config.toml
num_hidden_layers = 9
hidden_size = 224
num_attention_heads = 4
num_key_value_heads = 4
head_dim = 64
intermediate_size = 896
vocab_size = 8192
hidden_act = "squared_relu"
norm = "rmsnorm"
norm_place = "pre"
norm_eps = 1e-05
positions = "rope"
rope_theta = 499000.0
rope_fraction = 0.5
qk_norm = true
attn_scale = 0.17
bias = "none"
tie_word_embeddings = true
parallel_block = false
extras = ["some layers without positions", "value residuals", "learned residual scales", "capped logits"]
init = "normal"
init_std_qkv = 0.043
init_std_o = 0.0
init_std_up = 0.043
init_std_down = 0.0
init_mimetic = 0.5
optimizer = "muon_variant"
learning_rate = 0.0121
lr_mult_down = 3.0
beta1 = 0.9
lr_head = 0.011
max_grad_norm = 0.5
warmup_steps = 0
schedule = "wsd"
decay_fraction = 0.86
decay_shape = "linear"
final_lr_fraction = 0.0
batch_tokens = 65536
max_seq_len = 512
doc_mask = true
train_tokens = 301100000
max_steps = 4595
dataset = "wikipedia_en"
Each number is 128 + 32 x the weight over its row's rms, rounded and kept within 0 to 255. Layers, rows and columns count from 0. The size above them is the row's rms in percent of the matrix's.

# layer 6 attention output (transposed), 256x224, rms 0.101, rows 48-63, columns 112-167
size [108  99 102 109 101 105 102 103  99 100 101  93 110 101 108 101]
[[ 70  64 133 110 160 133 121 148 144 162 151 146  75 122 149 137 126  97 155 127  78  51 146 117 152 115 107 127 201 155 131 125 201 140 155 134 159 109 116 125 135 109 190 134 185 107 103 122 137 124 138 118 149 148 145 141]
 [119 171 137 109  91  94 116 102 105 137 118 108 133 140 173 162  50 175  99  78 117 142 112  76 116 166 101 137 112 146 177 142 141 152 120 147 115 154  95 130 139  47  87 150  81 159  73 114  94 107 159  91 103 158  99 109]
 [109 110 115 155  72 119 142  82 100 160 102 158 134  73  92 141 161 120 155 145 174 138  96 170  96 142 168 106 107 158 130 109 135 110 118  89 116 110 106 140  23 124 113 159 140  85 131  95 151 126 100 136 147 124  83 147]
 [146 128 103 125 140 126 113 134  99 159  87  91 131  72 166 150 129 120 107 142 130 119 109 142 113 126 124 101 156 118  92  98 127  94  93 134  83 152 120 126 122  85  97 109 171  92 138  96 140 189 115 125 149 139  71 143]
 [114 137 139 148  92 173 107  83 104 168 136  94 127  89  96 157 114 122 136 177 103 148 110 116 118 152 100 115 202  87 129 180  58 110 137 150 116  99 140 155  98 103 146 142 168 156 154 145 205 122  99 138 155 104 119 149]
 [108 159 114  96 108 140 145 101 152 178 146  96  90 141 148 174 147 101 163 115  96 129  89  79  76 115 112 132 115 172 207  71 130 113 173 153 100 108 173  87 173 146  94  96 198 191 109 108 172 132 146 121 106 145 123 139]
 [157 151 103 114  79 127 164 152  71 115 151 133 110 108 121  80 106 148 148 130 152 122 100 127 143  80 116 132 124 173 153  99  71 129 141 116 116 138 135 142 146  87 127  84 114 141 167  94 119  81  89  68 154 109 170 114]
 [137 226 142 100 126 119 134 141 148  50 114 146 144 110 132 137 136 115  86 104 125 170 173 166 155 121 121 134 127 134 119 131 213 135 146 158 102 185 155 150 102 106 127 116 112 142 128 188 141 123 131 114 124 142 139 103]
 [104 110  68 133 115 127  70 120 109 130 108  90 110 141  97 149 135 125 154  75 121 156 135 162 143 114 162  69 177 148 116 138 135 184  53 144 168 119 100  99 141 131 155 136 142 129 144 157 172 142 104 150  96  92 137 133]
 [117 150 132 164 132 174 104  84 120  91  61 138  73 142 165 115 108 142 176  83 138 127 175 101 142 157  71 128 133 129 126  96  86  98 133 123 110 142 117  94 112  93 141 166 109 142 142 154 168 109 180 103 120 179 159 112]
 [ 93 147 174  99 139 139 168 137 141 121 146 100 144 126 107 169 135  79  67 109 179 101 155  87 119 106 163 158 156 123 175 134  59 125 125 178 102 115  96 113 123 192 101 111  92 143 116 163 165 108 183 148 118 141 153 133]
 [126 167  87  80 101 136 151 145 167 147 134  99 149 119 122 128 119 105 110 170  94  97  81  87 136 133  96 163 100 145 152 112 161 125 154  52 106 118 147 164 109  76 140 152 112 134  87 117 144  65 120 164 151 135  82 104]
 [170 154 127 109  89 112 112 144 124 131 137 126 132 136 144 149 112 115 125 133 130 103  68  86  66 150 150 131 116 175 136 101 156  94 167 108 148  76 110 134 173 122 127 182 154 117 171 114 103 123 120 184 127 133  80  92]
 [109 123 132 123 224 109 149 189 157  72 136 134  94 121 107  38 154 172 131 104 175 118 167 110 106 103 108 113 106 140 123 129  81 153 138 159  81 132 183  86 156 136 132 105 107 140  99 150 169 118 127 153 117 158 177 159]
 [ 84  96  79  89  70 196 171 157 142  20  90 113 118 112 147 134 164 145 125 146 138 174 106 185 106 128 105 116 131 135 147  89 120 156 132 159 147  87  98  93 104 163  96  51 161 121  62 108 108 130 121 147 150  76 116 133]
 [127 113 141 109 127 107 145 105  87  89 153 148 161  95 134 127  84 114 128 177 129  74 182 139 132  88  95 113  95 159 166 113 145 118 128 146 190 121  73  85  81 112 179 145  35 133 136 153 142 149 133 136  96 169 156 159]]
# layer 6 attention value, 256x224, rms 0.0727, rows 49-63, columns 112-167
size [103 109 120 108 116 100 113 109  97 106 107 112 113 105 105]
[[105 131 175 149 105  88 136 209 114 126 120 162  90 121 139  99 160  71 134 147 111 181 170 139  91 180 103 107 133  98 106 109  65 132 108 147 158 187 109 151 174 136  95  65 126 129  84 140 163 103 125 127 103 112 136 102]
 [ 88 104 140 184 120 150  90 157  96  82 121 149 110 179 108 137 109 146 106 159 101 148 116 131 134  69 117 118  79 111 170 199 107 127 110 141 118 160  92 154 116  80 133 107 195 169  74 156 136 107 131 196  78 163 164 103]
 [ 48 122  94 155 129 203  61 150 137 146 127  79 134  85  66 104 179 152 177 130  84  89 152 139 140  89 130 125 145 160 146 125 160 110 120 141 182  81  90 125 104 103 138 161 132 174  82 178 122 136 155 116 120 103  84 173]
 [176  78 144 138 133 118 111 149 114 140  82  95  88 110  96  83 164 100 194 117 174 162 165  55 125  86 124 148 120 119 108 150 141  75 147 145  76 153 107  87 182  91 141 164 117 149 127 131 116  87 178 147 168 151  64 109]
 [ 89 157 210 135  79 142 125 171 139  71 104 104  67  75 201 170 136 116 150 117 136  95 131 154 152 125 124  98 101  93 117 125 168 114 149  91  86 173 186 166 134 113 111 115 107 159 152 133 183 143  49 107 151 139 109 145]
 [124 144 150 139 215 127  93 124 116 121 110 181 113 122 132  95 118 115 131  81 113 142  71 110 136 156 103 122  94 146 149 139 119  68 107 132 112 126 136 150  99 105 158 117 125 133 134 129 154 110 167 133 125  88 137 132]
 [140 146  84 152 190 148 100 138 130 160 137 113  80  73 109  87 139  90 107 169 178 130 149 158 130 162  69 150 117 140 115 116  82  75 160 124 116 113 132 157 184 181 150 123  83  78 137 116 135 135 158 106  66 165 148  87]
 [120  95 109 135 160  94 147 170 116 127 157  72  98 142 188 116 171 181 120 153 110 109  71 132  87 113 196 122 145  98 142  93 141 159 138 140 109  96 115  71 159 141 134 101 160 108 136 146 121 130 132 169 128 105 130 135]
 [153 101 111 105 124 149  99 120 106  95  79  82 146 160 121 175 117 127 197 162 142 128 168 110 130 174 183 151 155 141  73 108 182 125 130  74 147 210 102  61 132  79 119  81 101 177 196 159 108 116  73 163 142 128 126 166]
 [145 138  97 106 138 172 137 116 117  98 148  85 136 132 121  99  90  78 135 164 135  96 109 148 195  59  55 122  81  72 173  92 140 121  81 141  27 104 150  93  84 140 172 111 119 108 138  83 127 165 126 148 152 137 122 169]
 [163 111 109 114 123 120  99 173  86  77 115  75  90  76 158 114 174 135 166 120  90 129 119 134 196 154 144 133 153 107 115 127 140 167 114 114 124 111  84 149  55 112 184 136 109 100 120 158 175 117 152  84 147 148 100 113]
 [143 149 201 100  53 166  96 117 117 107 181 169  99 100 173 129 156  78 166 154 156 178 120 120  85 135  74 116  93  75 137 103  91 120 103 179  81 141  98 117 109 109 101 151  86 124 137  90  57 130 196 104 121  83 141 119]
 [123 103 131 157 111 180 114  52  70 166 167 123 168 125 126 118 108 186 104 144 169 126 109 155 130 123 123 123 103 175 156 119 145 156 147 141 158  79 133  89 127 135  62 106 135 115 147  58 119 172 176 152 130 135 124 137]
 [163 145 163 107 128  97 151 155 149 175 104 109 151 131 173 105 102 133 114 127  83  57 136 104 138  94 115 151 142  67 187 174 122 144 193 179 186  73 138 130 100 110 133 108  96 103 175 134 109 129 129 123 108 102 128 116]
 [ 68 121  44 114 113 160 178 126 108 120 105 216  82 129 111  82 121 118 131 157 147  59 138 143  77  62 186  96 109 134 129 150 115 125 185 145 131  96 171 130 123 110 179 126 136 120 149 139  67 133 126 120 132 108 136 173]]
# layer 6 attention query, 256x224, rms 0.0667, rows 64-76, columns 112-167
size [ 64  78  85 107 102 110 107 110 119 100 102 105 108]
[[180 159 135 147 166 155 119 141 144 175 153  50 132 132 176 193 125 120 178 107 103 130 148 133 151 150 126 124 122 134 109 157 127 106  94 122  93 136 116 139  97 157 109 112 104 180  90 116 148 126 101  89  87 168 132 176]
 [107 151 114 131 175 134 111  92 101 120 170 182 143 131 101  79 141  61  71 137 145  96 133  57  95  80 162 112 109 150 114 117 127  86  97  92  99 143 131  99 145 105 111 124 140 175 141 134  91 165  92 117 139 161 154 126]
 [142  97 153 163  87  93  92 126 186 179 149  59 136  88 122 129 158 172 120  86 170 102 138 131 125 152 148 126  90 164 146 162 130 111 132 125 162 154 150 174 174  78  66 143 119 166 126 137  92 197 152  97 118  82  98  94]
 [105 118  92  56 139 128 171 136  52 135 117 133 148 138 117 113  95 106 138 121 105 133  80 124 122  81  45 134  85 100 125 118 142 170 104 100 109 123  69  80 118 136 154 129 165  55  79 131 177 107 112  94 143 159 104 119]
 [118 128 119  93 162 146  97  99  91  86 136 158 172 100 133 143 103 115 101 105 136 101 129 124 116  91  76 171 101 135 117  88 120 146 148 124  56 142 147 105 131 123 163 131 135 102  93 111 113  98 180  76 148 126  67 153]
 [ 80 111  62 117  45 142 122 175 175 109 153 107 120 132 151 121 110 135 168 149 177 116 101 147 138 135 144 109 116 143 109 173 128 142 134 129  93 135 161 116  82 136 127 106  38 126 128 164  85 116 101 175  66  81  88 135]
 [113 143  92  61 150 127 139 142 104 121  76 188 160 133 117 103 150 110 154 149 180 101 119 103 107 107 103 153 116  98 163  70 175  82 108  96 116 124 108  91 132 126 122 121 145  66  71 124 151 110 143 114 139 126 124 134]
 [123 143 155  59 186  97 104 111  98 150  92 156  75 121  73 101  93 130 185 172  83 188 168 101  67 123 138 124 151 131  76 151 170  61 108  99  77 219 157 153 131 106 146 156 113 126 128 101 117  71 111 115 147 155 152 129]
 [146 121 220  57 140 139 121 118  75 175 131 162 162 109 119  98 116 133 137 139 127 115 172 102 137  84  83 100 136 165 115 189 139 172 157 193 141 168 126 104  58 170 126 143 144 113 131  99 171 140  97 118 180 158 126 116]
 [ 62 101 138 125 204 112 193 158 106 144 134 116  89 138 103  98 148  68 170 111 130 159 121 115 170 108 127 117 133 135 151 143  80 118  59 163 131 123 130  98 145 116 109 106 135 117 124  90 154  96 190 145 107 111 116  94]
 [124 112 106 140 168 178 117 128 146 119  92 137 160 129 147  99 136 132 145 164 174  80 103  86 118 139 166 110 173 135 168 110 102 147 152  78  95 128 173  77  96 132 126 112  99 146 113 111  72 166 122 142  77 111 185  98]
 [ 80 150 155 132 114 162 133 118 161 128 131  99 111 149 201 156 138 165 183 124 149 150 152 156 138 157 135 120 124 144 163 125 131 155 166  56  92 130 181 118 149  96 101 211 184 133  99 127 107 178 141 196 173 130 146 100]
 [138 166  90 131 113 161  65 165 146 164  92  64 105 187 133 162 115 110 118 175 117  98 172 100 107  83 139  84 158 161 119  96 152 124  82 121  86  76 176  94 116 134 156 145 148 141  78 153 141 126 193 138 155 141  78 148]]
# layer 6 attention key, 256x224, rms 0.0667, rows 64-75, columns 112-167
size [ 75  70  69  76  74  99 117 106 106 107 107 105]
[[101 113 107  88 105  63 189 138 170 100 205 169 176 166  91  80  96 129 163 127 162 166 142 159  99 124  82 147  87 131 115 102  71 149 157 178 102 106 137 131 126  99 132 121  79  74 166 134  98 176 153 183 116 103 123  78]
 [120 155 119 122  55 126 149 145 114  73  65  69 149  58 158 189 111 132  81 109 123 127 151 135 194 142 119  91 182 126 131 146 199 130 121 124 131 131 132 209 170 152 114 132 130 130 114 104 142 127 107 145 103  87 171 104]
 [ 82 114  95 135 141 156 132 123  91 177 103 217 103 143 118 152 111  86 179 159 126  97 131  48 175 115  73 143 162  92 165 120 136 143 147 133 172  79 133 110 130 159 149 139 129 117 170  96  86  87 156 154 125  72 114 144]
 [186 146 204  94 101 122 126 105 160 109  99 159  89  90 132  78 170 139 135  95  86 109 188 129 103 142 179 141 184 159 105 134 143 105  85 133 151 161 189 130 129 144 170 153 146 163 109  73 140 105 127 103  84 160 135 124]
 [113 122 134  93 153 104 157  86 166 162 104 127  87  93 109  80 134 127 114 144  99 117 141  70  95 107 165 114 166 128 109  94 148 114 114  84 154 159 155  94 122 118 143 111 121 109 112 119 106 122 117 121  69 134 159 101]
 [ 87 118 107 159  96 170  80 107 120 114 123  61 205 148  83 141 100 161 132 168 140 131 133 137  98 147 161 127  85  97 120 144  91 142 143 106  93 146 119 162 161 174 132 150  92 152 115 137 153 129  64 185 183 168 145 110]
 [108 176 111  84 148 115 134 160 169 165 123 131 115 113 130 127 129  55 128 163 154 135  80  97 124  90 112 109 113 139 130 137 173 117 118 113 154 112 127 126  80 126 118  80 140 114 119 123 100  84 104  93  78  50  96 139]
 [151 162 147 109  99  91  87 101 148 183 118 135  68 128  77 113  51 190 147  95 132 115 176 133 136 152 120 177 189 154 145 114 205 125 177 179  46 189 127 131  95 113 162 135 113 137 135 100 119 171  64 134 173 137 166 147]
 [165 143 193  91 133 137  80  99 105 198 130 147 111 101 180 138 158 136 133 157 113 167 146 100 134  95  48 127 136 164 132 139 114 201 108 140 147 156 140 153 121 172  99 154 135  96 158  90 170 104 137 131 197  97 147 173]
 [120  81 165 131 101  87 172 131 104 144  97  85 119 118  87 117 198 111 138  96  66 138 103 164 157 117 139 118 106 146 126 140  75  99 120 123 145 114 115 122 134 131  93  96 154 146 145  85 225 143 113 154 124 111 161 110]
 [118 116 104 135 218 157 111 120 118 128 106 134 132 140 136 102 182 135 166 137 108 128 150 149 115 151 110 102 157 134 117 107 134  88 175 124  90  66 133 117 129 158 101 128  98 154  96 192 125 189 161  64 132 146 113 100]
 [131 167 138 158 155  69 193 112 159  57 131 119 154 126 200 170 123 113 139 120 132 147 156 127  86 108 167  99 122 147 150 106 107 118 106 128  97  59 132 106 161  92 151 162 204 163  51 147  96 164  98 132  97 137 133 125]]